Part of a small language model's weights: width 512, untied embeddings.
Each number is 128 + 24 x the weight over the matrix's rms, rounded and kept within 0 to 255. Layers, rows and columns count from 0. Numbers have three digits each.

# layer 6 MLP gate, 1344x512, rms 0.079, rows 397-433, columns 0-127
099166112151122138144156152112140131123097163157145134156175107065130101135110110142119160131106161123142114171069107130093165139150145104069125140169116138184128155101091123114143153167115090123147126156148091159099159163105138123125123130147119128106158129120125126129154146108077149123142142136155111134138124085132131125130127130111092134164133159141141051178080134139142115162143
134141140125115143151100115146103100122123153152121106144134137091099141080142103179116122124090156120122149120099076156123124106163120107118117106101142120112151129149095095100144129124131122115133102157161115100145096117142112099114126141144127156120112129164075126107117118116128109091142115086120156104140184138130117117119104137123138086124151089097126146132136123129102139163113
129127109103119139121136132107122107121107178140120131120136129104142138105104122145106101079097136128116136100149102094150156144108142145110150134131127112126127103156144179123097112138118157127111146139112138126099127100099104120148158135136128126145114138156121130119129149152108132133107133096086146123124119134093134132125125124125122132099150102109086113164133126121134111127115
135122153096132078084144133120112098170153120083079109144106121109098158117142159149143160134130179097103110140147130113151136141150150112109152133169095134136131109140100172085131140145098124117145162116159121147173164116098142166112097109128156145129100169137094161129155113143109126124126133127124073128075131126111127117136148190167135128150087111154097129154096101129160132072158
112122101126115124073168134101135160132141145130064138123127104164129159155127113148141131129105133119120145100133139140097127096127135156070134140128134106115162101139119157130113119138130119130134130126130109153118099099137176118133126118105156132163150119155131119120157147122134166127128151170048110146049147127103152148151124125103140142142148138109124131122074121105122134131089
179120134093098135157131084129099171117124135110137124135086126136097115130158125143161127084167142066128135137163136162154145123135170143140068171125169092120139096132103149107158151159146157106156133157161176150113094133123134120092131111119112143148122135152164089110133118124087168182135131093153120142126107150105116122073114085145098131114100121128129169129160129198128118132134
149110116092119128119113113134125107138174108079148153164095165107162126099105110185129089104123098144110151108143138091143095149163136159111154095115128133102151077100096104132113115170145062103177180164118157099088093147151135142144146071091141155140112136087161148113084103053087075129117124153144130120101135136153133127143120136138150154103135160148131118157186116141110104115141
076129104123138138128125113150158098131148155158164132155170124115176153119137175108126173123142120103151118098133133155091166166121092121137124101090121151132127111109109127129156094134103136090113120154088139127117155149151076118123120115126164158140134121124101133172132141098112119145119130159152157119109107124133126155115094110118156150140078125157111134141092133137127147151136
160089154136123120121134101133109191141128106143090083137144142179134107089133109102113140140105137117130149135136145114139088095136157114146131087153165129106099161136145147105097161118138055170160142128082082102158135155101102095105123098140123158144135119162140135099121130102092110113109130149147107119083149133167105110142117099160156154123179138146161063123116133135141117127128
112113121118101153116138119151167144105113121129151148133166134162130109097078146102119171157133114132149113118091092106071104130155142131112154127127144111173116097132149164116129145156153092084120139123105113141130121142149119113114158136156128104147149109142130139144132116136128127109148143082133149093141128117105117107113098093131142130086136097171130128121142138162106130163114
146117110144150115135118102114125131140091097145150121084118125145174121124103124188108125164115128128140114175159101122147100131086173125126093092149171142160143112137126100095080138071137120114147124133105127114129099097102135160134152185123162167100110102113110154118172130122126145118075135126156105147154130137084113148103168108137111106131140125136111127119128112156123121108091
153142158108092105113123151132105143143138079126118109161130134107160156121097098144098142139105117150084145134125120132134131127158106098123107175086140150116135124116119111128135152124114149148103146126134154144155123130114116086094109075142156101111111179176123090119141154134125081141119072091131115115130155188168124099117096105102131085112177138134155108103092104105110091131110
146082141100137151094106120173123138135157117160141110146114126109127139117104136140129104132111142097133158085136103132142120103147093139108125123209129124094097138137122123110147149107102131083138139133086133164082107154130121113106149105099142136122142102115106087136115105091114079137113117108155088126123112116138121129086127112093103104167153131141134163147154111153121077129123
107126135131128134135110144108110125104106143140128172144151114094149155151169166171113117091165147139153151131144138156116099134144151088143156087123117133140110150139172155128100138162076100171093157131150128133177166157133109150104149177143145102148148137135123092122113106123121131089113125185128149140109080115150091148147097133123139122100140151138133119151088163119149161071139
108103171127121143115079149116126143116117146153145128105163109129121186099128157106098149145115110184125087146135143143099144121153142084149174113116118107122120085111135100112096141148091153122122123082093107121112154107142154149105170144127119122111156110133114149162146134149126109155123134098116124092142148166131152135130076150151112161113112078129120117141120121126141119174093
094091112115131134172126131140140117110121138145139168101146141147118167091132105095102121177145155125120105109143119157118145094141129154130111117148170142125102152088128108138101060108114080125127108120106157124113140107116149136170137160176102115124103128111117145091174151158134129115125130146114158146074145133106141128166133131128115136081143110148146138122146117138138125169138
108142133122135121149127142169141141135137142125113097145140151130127145136149093082159153110110105090144159159124109162103150121167125158156123130138157164119144156083163139131119108079079131162140139152166110123143162110126154125147137157118114112163138110139123135116119122117129134128113135113144163140094101119135132148105125114141132113091156149166128165111111117141139121093092
148118138133151115135133141079102108089139170118098120142117108148112141144143088137188143113093143149137113119093110144119103174138156136116154120112139103139185124166133209130175101152121076139127124117129153150154115099105127192116119122170142085133110145127121101100122162125130122087081154133133141168126113107101118127169102141163134136163164099144081146161083136084110125152128
126128141082088169145130134117136142163093109165144151143126187115143131126157094140135122119177129126110122098111116112166109093129136094161147096146122088127150110174148114126106105088138137116120102143105142100108156127126139152116147152133114118122115112093154172136095121149113098060125143144139170115122110119122131140114126127098147135107128099175116120084122113119166108151125
113124156160130129138109120172124160123124097139128133149151123130194117148103135118121139108100153071086119094127176129147100111114117134128151155112102154169113147089090157141148124108118127116120146145116150159115094158161168124125127109116176131127119141098144117090119110083142127152144126109099158091115090114128094159125111136119136114137143141123180131143108140128148086137158
174154148115078138142104097137143132108148112147102158125109132131082149048115173146078145129166119161151117133070103140135142112121142091110141172100155138124126120137157120100146101119131162123131124128134160150138101126130117097099177138125110113125128129133074082121114141098123140169140132157045129171122081128131106115104143114091115165143097140168171129151146099122134151064136
103151124109123134151109133111128135141135120119118163127167136109109174108117109146119120124072125116157159114151130117103116075164137091130155098100145135110116136107154122153138156145145114147155106131129129125142182110132089130137145104136102122172107120107094081101119128089116155089091121120093169165126109144138153122137120136136142125180157142134149140141116128128173130122142
122107124170058137132136123169091099111142098124150179167111138084105107094111107136084112131114148122124127117115157136135116084132096112142129123170131088127121139120123140138140104094121165176172117102078152130064071129111118153117134108112169110131093121138102128152111122094134126101100147139142158100127118118111100121117145135132131128190122138172134092146149133075135111146143
118104106146119170143096114139170159128109162146092109115168151105150170079140141117154151094128129152133120159129129114089067150100075145116130113128131106118146164099139155130166126099137177106160122115207144128157108157108119077091127090122137145141111172119147086112120121135142063089125124157106161143136099118127113135158139125129103100114115141138144121135131128144111124153127
120099134171161097093151108154139130121136139100178144126163128153137106122110130147136098129133132132080135081118131157164150139130111143092093140147179178105098127114131075137157090113097129154153151124164112136098110141151170129101141125142139185096129171084089084140148136114090088144127146093152139109126115131108108124160098149168081103129157099134148108137129124125121124134101
136105153091114132134121151158145121118103132131120138199106115130186089086109158135142105137130114149121132107131161153122139086100177174133088134118128136104156090126139106065142139159099097114150124123194123175128119145144106099169150145117138165099135163128149104156138160135115095096133118114135140088105158153156170145111128115146114151148122156089115125135098125126190077131153
169125142087127122096119126157120101135105147159130121153113150149108143141154102133117128105082112153110110160143118135155105114120081128157139133154130092151172131106125115110170159163133139107139111165109128125118133163174092109101130122135126136150182108137163119121149144105147120108106091137140130144094124107170104109113116130141127089171186119123111135095122104125133104075127
124152148140124138096123152133135103096110102117137117094148172092121117096147123128124174100118122148098136086145144119142140129149125087101121118111132100117134118116110134138164178083122146136168138191119103154152115120159143156115086091179165133143169094118130184095131107114130123169139151149113113168078161107118134166147074135107151122107100143163110127176156136095128110141180
109115123180154127103163098134113126114155122134144143123133148119135157062096110111135151132132112125138114128105130111131124121167105151084118126134106126100149069109108132123136142132147132084132122144150109130136114127104096144137127128158115124171122114159122097099158125180117155092149116129127078127142141144153146116090119115127136106127106138108139127126117133123101134138164
102086165128102113084132114120137134147168127131099112161086156110107179118158134128133128131135148149138123154144101122137109131151125127145131131097146141140079133147168113134167105135077144146143133153101135108141092163134068155104140081168101077114134149089072109090106120115114125159112133127111115164092120066075154120194107091150130110175099134188140172158123125176122139126108
138148091142133127137129117135152126114149160138152137103142124113100135152145125142126133139125125083145141132090160105108143123133151139117105123118155119163146108107154124108158133127115131123124170126176091098128174092169126102146157137132114134163114142132127135098093104105131121112124151134131122153179129137127118093130151103115123083142136117086099133125153147143110132135167
112114102139120127124104114131137142153169130135124085136122162138125151114108116091136128102123092116110119143145146145151103151146103123142129147142161176139131120125155169096192158108145161134100130173139125101126158085095125131112147134098148079122089152132132165132150099100159163109101086131114102133093099138118169145099143123151109139135157149152091112106165129151138106096117
149151114110110155181090114134120152103118079124114129144117158128123108144070152160139101149113143101140098124167131091103122106125143139145130093106166110132095152139094122161075109157110139109150085130173153070103111157121146116124157198150087097134157125116125205136143113126141148152123113129099168152092101150149108129112090081109165112134123122140141117117099088145107153122169
135149138077126105109122158145154113104135116114137110171159087160118107114132161158099149140119123137128154155145119110168169129106162137100091143125152128104170145136086123112114114109099130150090156158139148090124108123129152159125133132119123124089096149141127149134141162098145142116132148110146132145141103115144124135105153113114148123107130141151138097093125089141122136144131
140137183111123108139166132123146163123146118173173138161173115135152124102124135077113174143166082159121168118141178146131094108130116159177089116128101157120142110143133111115132118112172121140141118152141080114134113098079142128118115111112148103098137095106150156122139118162117135140121122138113140126088127128113186145172134142146188142149120147163116146093105131142128112137135
153119094154127114100121127121142119138096136144142112090141150131135131147104094124178105112141098135125097118143107119126122179155135132109106111113122124129147067117171138092134184111165090121122100112168134135158114108156135133159133121107132127086157127162111163139123166107087150123158142120108142110099131102105152157126123122164166118141108112091084121126162152126124127079120
136116141157143149090160112074149145138135125160115136088127120133124175125117166171111159074126085119107131126123154163123141111126114160107131151180132149123081148133117149106115123120152070106172118123103115126118164135144129099155138140095117113113106105129144121114113119136101170113106135142125139140087140091160132158145112164104131096139154139145151138129133165161138146155135
# layer 6 MLP up, 1344x512, rms 0.0856, rows 397-432, columns 0-127
117118148130129104087102134159121121133092132147149124119140085169126111119107133127119154151149130134108116129124149171117154172138130159146108117197135126127192163178168141133152105122132134105156130153085139123124145138090200101157104102112120119062118105092119117141151136141113106164120158111156098133157110174104155142125091089119148126086127175140089151128105107153165126143139
126148106142111182098155121087138140130119128143113141139141109162152136151126197139106126183180093114115132095117164102091117118078126134146141162129137130102138112082137144140113143101133160087117135141131133124160141092150081115124083119114118158114140141079145151159127118131117111181120141121165104100110172120127098120123148119090139121139136108151176112101115120084151110097147
149142092105138120128121115130153142124154088109121144142104136124135155141135121121111162149128157131154139120087154142106134113085108083110122130148118119134126160159101121133146155167116134132162106148117120152140121112158131121145127124140134147106144125103156115127116139156131112099134125121139146150139132137134120129140105147130121113172111169110148138106131144150108136128142
155117115068139151092126140140123120100130136152117167152093099117142116078135128157107150117124086124199102124131117107104161133147088102132136151137133157173101084132144108151117139096137138170172149163130169133130115136098080169138163129134129151132137109059104098132093174126168140131120181124163142116146096108125094152107154093170166191144091162153134117154113142110129103072108
168129091140110116144136108148101142174149138107124163117165125129141144125124074127137175149132126131091114097079124098088153134113111121107085111160083111143123109156093087109118122157084076091104102083117151089144114125128123103159123108105100139128103143191181085146105118103118115099094125133141100157136169134129138177114103148119094121136148163172120120139104138079151145118114
142104136107125143152182117148099107146116129108114118147118133115122125132101111127133143093150108109167143092124120158111104111135128134124089151124159109106174138161110171128101123143142117144141136136153162142105106117169137108085136041133168140128120115092161130151093129143153117102122133143143095115123073156139149152100116110117107151121118116107114146169131146153147140108113
130042136100137116110117089075138139124085148120101125081143103108113100140126134133121120171146102139128111063124084133121132119186112180136114125126085135163152103104115141116165086131120152122124142091187153186100092094140126086097117110098103163103148152200085086124141164172088150151176093134122130101082112102157064096101154143069124076187115170114145101108092130114163159056082
128132132102136155115157188158152145124111150172112131161117127120132095182108147145118118110150077141125102118178147122090144157101135146136125121103160149127112133116109120151159133098119130181124153133062134137121086118106137122138110187147136098127173131140152142125113144149122103115106107181137108139100113103126124094124087112128135101130132113137102149139182123139145101117126
138112137155166146131146143140134097110162130137116072086080110102119127128146121133105135119101113111145155126139126087183095160143122127120108117086168119119121138119124131114112098117167128144163155082072137167084113119109154110127149134132154129113138121159079130123180129161106106130134167139106144129165099152133140114169121117101143122134117090120070114124117137108150124126119
125112159137172122125116137129213110143097139160141138119152105107129069140164170132133131128105105132114138154165125143103136127114134106106176138160137123081098118100171133143143128140065128145134096157122113167131170166113094090092114148141132124138155099155118142149173140103106115159142109107148129140113158129106112135157118166120094139142149140149110120123110068144116145090143
130111125129115106122154155116190139160129154088121115118089153100129128101087154157095116123103103110109138141110118098123130134148132107140089136118097120136156151139089115122149135096116107095083096132135140157106146126124126120122121119106133134112137134135135138108088122077183131138121124129135107119148135144116107114143137111117132115098099131115139130099169120149124109118121
139120189134122141133131119100126114117176127139084134152189128147120110117149143125146101117125082145128134115100113116119154113127165141125160107153136112119120096104138130099145133114121136147150134139125151099115180126165132042141094126118157090161079129145112135126115152133111120118137072164101114135096135118090153115137120099162156097140124130130147170123123094095138104146119
127122150145118130160138145128139136150112111157114106130116120122161118120142139103126175203141161096155117147126088178143183117135198131118081137131122124141108165151147188114135190119102107124136141083136108148104110107126110123109098125094108149150114167108151144156143112111149120140076201160127133149140128139132083093115139089129123156109093113103093132082121132139126077123131
111133134091131116141143121093114146176122118110152150112162108116126159160153144146077093130114169139133132146130153129128095130108123114117150119135134086164112150111188129109121080117146121107119111159170119128163164095121102148114128117102123140095116123100125146140097112084104137193103143145116157156141135099083177113115122152138125092151117130176127123151127137156122137088178
114093127101129107120119135138106177109102156143120128118143105139114158086157130144110117117119156162171154074136161147130147110132123136106149174110129101135131118137117125144059101112130156125129124076148096156148168127150172114161135124131108126169137135120118133104144185162132133100122116129088112113130143126094136183108144113152162157085131145149130071121084128122099128114135
053138118150161148141130160140125109184120107109089132134156125128111084125174132146092121110091101109165113119121114165076136106132114151117146125143154132135144111134093163091128132133123154158144169124129137113126140127100090141179087152109155162121126128150126123123110158154157152140107174168172172110154106154122074162129101129114091130142120154087129129091086121103074140115134
119144090120109160093095150111142138156083106130126143115120095093141143138156117130109132143147129140097096133102161098157112081139064097086092161160134126113159122130118116184111128126115121105097082140105159130155184121179108105127136160136138119091166152124168104089171128099147148143123067146130091125103117084135099172139119161143138169138165159134094156076111115145100101154121
128104078159160138155129127147111128135143132183124124123162159130115119158189136153089120129150087155109132081131158112107130100100112139144164119139134153136164129120099111096118124126149100140164078138141108087130143131159107142152153137118111115163130133101100110093159105120148115160145103085088155121113104143105105120120137127085107132128103161090091165080107127131143150205139
142109110111133126127148118117146122100143119166137125129115135110117116148163126142108131169118118120175155170097117094132109123131112109144113124149162105082145137092143127110151100129137141135096102116165092150118137102155140146158124124117132122146093137124154154098132112119081134120126114118165129129133116136181111100095138107121131139100138158142125122125133124119117145120110
099161122116128111093100165114092145137110142135111160118131149095150100096169062140102132096133146130153119123126160124148153104135131098116107137145142111133181131140154162118130133164142130143139132126095160106138139127103112091126149127115110126132118123122123121110148123174127106108138106104134158129151131139135124080118140125114119134186145098125086127148165062111139149129103
105089151145106134099088098113094111140098077151099124167112118105110138147089060083132175128168107120151090147062114120135116103087094147158116132131113093132140138143148201076105122098133121141110092125155165133100124147128122097094151160147089155158143111166113117176098123143127115118129127111113109174121100130130082125158138140101130064144137116160117165122098176127133108105167
109123114171099141127117079159136137169116105124140124076168117150126122078098106172133126090108119151107110140111131145118141096119119082134089125117158077152108129152156172139112170138104135128121112121168122134148126098128127099162091123126121157147115116140100135110095093108107156133132109143097157131139157110114152118106111148125099178139116173148133151140099130129147141140141
130138176112137106124110151099123131138098169091141103110139116113180117173133136158113141128155096134140156124115115124120143120118131151127134088115135126133098175130094122132089121122072136127120106108115095073123130121152079101127127133134117099144136172125138114132120153115125138122159121175104126109124128145176096140155161118134131134130101126076116118144134124159094183136148
117108121115100130134179125098140167115165151129084076121110157081132166145126123175150110162166156110151149132148138162131159149134110100087094106169114124131163143106150129084166073128172122106134125129127121167146096091120121091119167146117111115118144159112118142113108139114106117126123132168119141106121164113125094096106204158158099129110165141135116104168119105148138143118083
146139168113163163100120125151111093147111146157111130140116151116101121145148144096148146118147135155084139114106150092132126095126139130141070138081125134148154112138136099090117091150169109108131108143098150077125130142160133137110119123150175101112166115195158095100109142132167134123110092132100098113132115141141146155114079160146146132161121168084134134167103174106165158137137
095092069140134093102129131117103193174163152113126124127140144099137099144093109089165168153138131152147084116109153107169141129154124168107129133143097153122153118142122108165134072129125137124148150139059138144133129100121166114063104133119130127144136113095131116127072140122135152135110112113123131099106159118137118162113153176113177119129157142113116154145141101118130120090062
164140108137164114161208146114119092107138116117111105088093122121111125168128098089110146172124143146123154153165113126090102090136106107098135074150125100130102131165127135100109169175110152081137121137113133107141134105168086158092118150106136125125152083050122157136125126103110123124128136101123173117126124182107122135101145167125123155127176151117104087121133074066139113123146
117079117153150136158112122124127132123182120113152108145175120079138119182128131138107110141124170102142182154119160111187118140138130152134124112102147124097105104160115102097134161147161108102143099142093170107105122140131119138117167139138121114101106110099163152121134120120081091112124120106112117133174098130107119152171142101114150123156137166099133128148125120129093129104145
124143120108144164109098113120083093138119136129142150128093137141153136119100104108097152134096119097118124093110118111124096115163154138121124127150123069097128124121170161137117131144106108131123124096127132162082133101129128140130121116152126140153153126128112123127147135085091124110087117179119130125149123135119133154107127135115169141138127141098177141118172113152164131145130
091144134140169132149146113133147097135113112077120161132167127139163151093114158147096119137118171142129126129132114114140163096124102158129103141175088140145097143117160133140122135116076103131150159117119146148149135165148139132105148124150132115102149087131172132119138128129126119128134141109113125149132142174178132100088109142109108119134143153123082123080153097156155130115121
111123141180127107127125106098116078126160104105139108133122148137105119090149127148112107147092145132123138160143137117159116150139132111144140103104132163110057139143132114149090103117107131101120113095085155118141144162143102131101097122127116142150136159114124104146167115147150178139176137119119150137124127138130122146123143126116143171134143154099130145159121129152142153141086
127116101143132120134128121136084099154165173176078182133124146107130147128131131083152187086154099134127115111119157075162106145157127098108117138128120092129163104108152149144157125177108182130123147088116138130156136115129133149166104148115139088117137121142123142179125086136107149109130153107151178124091119112111153175141125093137111148143138154141146168122133168089101122119142
078095159175077153108142173078092080111131131134140118135099179150110138162122072129093143131127143152156108154158167094153108115146117114154129172126148107156132124114121156155133134106148085190112158082130185125132153134131149103116108124123091131098160163116098113156144133083148085093103131086104138162130172137116128120100138138155130161148134113100144191073166138117105128134100
129113126119095116096138162113141106133121098162135122128106127107120151136114149111105094140122127161098134102135102148132115114112126132120138138180102132097115134128101081122092127147160142139120115117158195156105128122124132152150157132125176113131146174112149157100112087118155114124133113093157159094153136151144091159150144126135098091152128127097108126140120151106133131144124
133145130095122111108084109107131139129097149167134129092137165098125135115094105127116151128146110154090125131085119089163120123127143136140138143063136161109135094122129101136146146153135131151167137171131143107104065121114138120124116144103138083079137087104129195141097083167149133153156164124106137117139120140129118131138124116118149134099118076170178134090150108156120143156151
101198132137121139140105086116108111124109137140142098110100126073141126159170178111088117147138160103126153121139150110116107119115112143137153101091139137105108195129146162091152154166106151172112118094152124056124123163133117163112150139116125146163135135168130135136089113096091126149137118125117170071128136124151112064137103088140096110154133202144123135107136123119133150129128
# layer 6 MLP down (transposed), 1344x512, rms 0.0527, rows 397-432, columns 0-127
123157125152154150148160130146113097150144156101130135143142082142138085128133134163092083152160088158098164125126116109150158128135169124119111158150124130070126136106110133109107152157129152077122109139144148101125122132129141122171168119126125134137099149157165174152150139127136107134109106181085142129103139142117121126134088119157163133088122131064139149080176098119108189131117
107123106145175098139144144113135121107157109116130127063145129093080113169165145125134069163137153097106111110102140102142093121099146153157107156098100127131127093128149127152128160102158146118160134056149117174119098113124132134093093094086148150158159117108164112169096163108179145110159171157137098086130117088087108140126109114150093166118085122083103121143143111124115083111118
130139133122132111111132152157111134156103167114119144144112146121126114154135148132113148137156105112107135138126119120143122138095120115152124129112112114128131136130141123146094108132143099115111094107136127126140141131116093131105108148127117135135163115135096160119147118139118131133129121115128138122130115136135140137173104123141156124123148099143096119143150131119122116122103
124125132103097133129141119138136087136150087098151183144150093147112115109097131172119148093113149111138104098117078158117127162124165146134114055102109144134154105143157152131095065101154110102116172133143158137116142146148161190171133166076098159122119150154102134109144097101131163108147145106090150132119133147129132145146146164141152131162132106136158117111109140113139132112140
110123157097106159171121121116160129097142142121117125134136088140160093173090132116116153134132132154152100124126141111162137159146157148203142133091107120123133122135149114105156146122111128177127141072119103118139152175123067115118131156161154131125108194109110181146094118115115127100131097134129080131111121131119125096129134176113121143155107109159138140130106158122134128125138
128128090133121093153149158122132161151108098101139113139139119112127108134132146113121097131150064141102130132108077158131106121148137095175125150159156090129137137096149129104115126126116134123129163202119115116113102096110162120127124117110117145173157140145149090114135100129143135102118166139122126100144137132126109118109160122127114136109112078087132166137134116145110106136112
113149122139139143148085111153110117175102136109168151133118161162127116061101120164112132114127110183144148159098191142121116129141152131150143119112146123086119117144147100126111162108141098117137137158123105064105145178131147128171142171140150135156162139063117134121079081114068127129101138141141125148132140135167099144126112103124132087123144150123111099092130133128074135121125
145149094148098139135146097130137075130116144153121125162115101144145123161142111132136140138082160138099165082138100142146127136170119113095117068118123188144115141135130146137104147122109129094098123126185150138191058133113120083097098130150100100127103114151142096165178142153123088128097120131136094127136112154123139028086152140106121125138101153122128137118126064111106113138107
141111140123140108101151171119098111130123126087089121107172119102155156155118116128114115131119140107137154143113128134108119135160097194079127143067135110148150129096124113114172092129178113082140127123082126135096147113135143128122122129126126122124118089179126114126132140118132145138137155138151119148123093115166126155119128174158137107070131144141156144155159112079105084114095
130115090122101150126085122138110123163115084122110117098101094090167119173172154120086097129136108141157100118182135113103114117132109094148165119096129067107145090137208174132076134153156124089125152159122137125109108123132118097118138095122144135121133106109115131103131150103116121111152148120156155130122107140088150144127102136118086124139128123109128143081110102122113135170128
135143118084164104098130139109143160114131145136108132124130143084130089132155124134117084159151100123155144103119087104132151134121158121161138141087094121132181103097138135121135147136114170119117143090112131157113156144108136100139121154120104112146171121149132134164102145087197137094127178095148126094083111134150096137101114128147108116119128138154089082135130117142134112125139
130106137158113138096191167127099164129226135186123162124133114139133118151101135139114097120115120085132132143121145078151141143090153101096124149133155133120107104084125146117137107139170136140141156131163119136145131136135141099130113129112182084110155104145129111131124127156106173106129120084157099084119157181113156104140152106123087105139168154137176150136138125140134174104155
117124115143111085128160146087143140125147139106112113147104144074112163171136119141093114127113157086112142101187120130130120114100119137133199141106137125131133115082134129162177091149164157150114098139148143115136110133119113156128130099115138154116123116095160109131135135132095122147150097127132080072171077150084142145134129118174140133093117123116151114119153117128162174131144
094118147139123119095156165127134067154103134099160120103150102097134084163165088137131164124133143045148111178152127182140179077125138146118111122131099134090120105130151157149136097107138105116168176143195173162118153129183160099121126135130155165124104117090087156147095123120074105161129124152149129132111118142154141146129151159166158152129087124129135103133134146128123135146128
113131135146131093160139114080100105130161133137156135129139099092125136137121168130143181110137135108055151157137093145154132130138118095136143138162123139132100156144127123147087112091134113122098170122117099100151173114137144165132140133142098156122135153134147091126120069163094146117150110168147105110127096120105161109121144113180126099107146126157147119140130115131127141130147
156116160143121109148147122102125205102067100131106125133103069124129105180142106145134146132112120148108123090167112155126120120105151158116076133122069105101142055128138156116127137131106138088125147110123133179133149149082148117083127130128136091133116114104093099098129112162117158130164115132111080135132142105100130108107129118110113107104165144121091099120158138131139147117119
123069123136147084124141154134120099090122104126131204159145141134115136100127128132159117110154159147125119122126124119152112145153138164099177086092102106120175094188159178143090134110088125150115108124102130146117137134140148118126143129127161141073152144119061176127081147125165104149134135129129164178127117152118119174112149163115069117150129128106126122141125073148139152140093
077113143140144134150199137130108109108112097158131131147124141082158131103150140107124089143160111120141158101115123096138159130119103144096129065123145141134128131155162133118168114125128121130163112158135115119149127107128158119125139109096093150125120109084116135118136108120100146148140170088096174122100140162110163111108123153138138112135081113095103160070116096146134125130122
126180148139137156112134145137150131106082176100171110081121151141123124136112153129127150163105107133117120113160139119122127136092146154147130077137123125071123135140107093099159121114099151126126136139159151120089129144103174126126131141144117170150181104107107127130143137131112146131124093121103109112141132146109093170100113117103123137150100144127116133127129129086090119143121
134082165121091146097127137124122096129123123099105087131108155118137131138135138153152089129160101117138145152128095115112162105108113117159102155120117116114137113114160135140131125147149121120125135113134174095154120075090089149126156127136164116114156144159113110145112133147173099125154126129116125181139101138119128120106110152099123134179120151134130144150132097166119119127127
126158111092122178117140130153136136125104131115121130089112160109142144068127111115131128154160141137171127121084106130110141143068115171119154122136157143106121142146139113162145125117121100151136090135124136156123126137107120113137113109131139108151148130123146145158113127167165117145136136117105113130132112143151099109084124087120107145139145120155130100110123123123154120139123
096129133110116145119146132099130134148123082147163155156125117095160098095141093156160098114125133129127109125113142137110154164114153111137122137156124146108112107129128170152067122124158151139116110102144170139122112123146156138121170134109174122099111138172104138106122118164101145140117136177142125121126101135137136146143094071151134133110131127083127111127086168143109140128128
135132147148127149130107139101143086140124117173145116120153101082122136202109093141133122113129119097149138098161128192144135095090142116127124168104132120164113130147151112096114125098141121179131145100103115137113112149106117141093147142126148124109123147107118144098142152118144147155097136105118129100135111118119146115154101115140156157123146094131131107096120139153137148129108
102193126119140139145125135150114147085078161154121108149064144153115101153150169141144097155134111121120154136136133084098149111113105134104147149185136108124154127147153131139140130089193156163122129102107113137157136115091151123141115133143162116127199125078174120110117118140070135136117087128104111120143112151124092145110170095135143147068134066144074147195136119178092127151109
147158091146117143122139130114169138130154095124147099134146121130109167161119112094130166130092141139120124120128105138160132115080112083101124160117148068147143156148081165103170147135091091145044133166117123108145153140129126121136134121095104110142139120123146160154080124173101136120127136131136103119087123131095110182146134151117170138127099122168162148108106091111104145108119
144152150182157154144123156159147104153131110104119139104097104123119123076114153146105107126101141120127129130101153131158129138136141115131134083127103093119179179147111088143172180159103128097136135124131126125117105152147123155132123134111139135170147165138083164130127112145096118140105106081147140123171077182081121161124096146112132136131123124071095117094120115130088106114133
125131131152206138101155165172094079127130080077149142091116117161132181110114101141115128115108160167117156150140114119114154131083111128148147035156160094110122150177138123134133128095139116126121130113147129152112105129153129142089128141099134123124195109146132124140119111134132108180131126139131139085093109184107089092126183144144136117138128165137120091106145078097091118106128
142116154140131133111107114120129097127151151152091152138152164111111083142092100149143129185114109113154103111104161171138156119139115147100128156082110166090128099112196153090138108128133123147099109158103153108120135143127126118112123110140100133106107126153179181134123169162185160124097113116119087099141095110104118131122097114134138146155097180137111146151131106166135134077141
111141139101135146099113092074132156154125130093146113109129112112159170101133129113135137126083145143123147113121148127138078132136136127145098123096097084133122135136109159119150158148110118137126141125141098115145126129137126168106092129103142173148126148106119132105172121103129123129116084146147071111120131166083099134054139115147146151151117127103117136139121138105109154125124
133076093120089173142135074126151098143128152115101062141145126061125057113176133130134122129149134108114103101119062154089134110155096150136152147104087108103116110155158111118096135108134157126152128158131156105132168105117112142171160166087159151119146154166195101166114109123131155122112143159139126123106141137113154154134162120097104129153142082097098100145116157136157172122099
174142109105147133152138157096127137119137131109132138148117096105099114115150166091091118133146121121147129109117087125119113107097118128152114156116118129145095123116163121105151140101103124135165124153115115165163134108157106132137102134161118109117117141158111153144117135102121123146122122135149157134128086140140113138157119115146107120113153112142081126095129137156123132124134
098188094127142117141112095095110150118141148161123101121114120154131135149099118095136146166125116106124112145118128094171144104146135182157133142164167128099127125129119165096134145146146152138110146116128134135145108136111140149120142168113122113157123098159151145136149138106109143088166077137097144165094196168120135136125135101120105113157152111160113128104112126146116129111114
149150134169140096135120135100125106146136142141140118131115169131151117127119112128137090173167155140092114171113099125075113094102138112117145129141143168118101176136113084128081097122124153141094133133132137159176138159181098154145092165124065132124160135102171128110102109160183136129119136137137138191161146122127102140128143141101096112124149090119113139136122107122132144140122
106138166154102103115122112147144134126143108096164144100151162163132123112118108105123146172145146141089099159138126142184127103134165099098116143138101114112097117104137144154130157136118137123136121114124143126130146117189115185129126140120110080141151129120153137097127119157150108146123096129161146131128115129115178137092100113107151140144068120160156155133116152112156125120127
153154086135095177132157175103133126144134112134161126151110108202132110144120105136136113151103114131059111168138138157139156092145136133085149115045114118118150106138150094106158146142124132108138101085167133127118142124178149151113109163140146119081098145157129109126124083089109122100145135089148114122145115127143168170156105154125172158131081135106102127110099166167133151094091
151133131108154121165128150115144110118123119115130114144170154102108103152106156087119097131138119090124088152071118131118133116125091104071123115114132125167150081171176127152143149119097152127074123136141073126132153147131112107147180112123116146153130142116133125126086126130078123178092145160062128135122143163101151098129127121133099121115134147136129111090165124095111120165117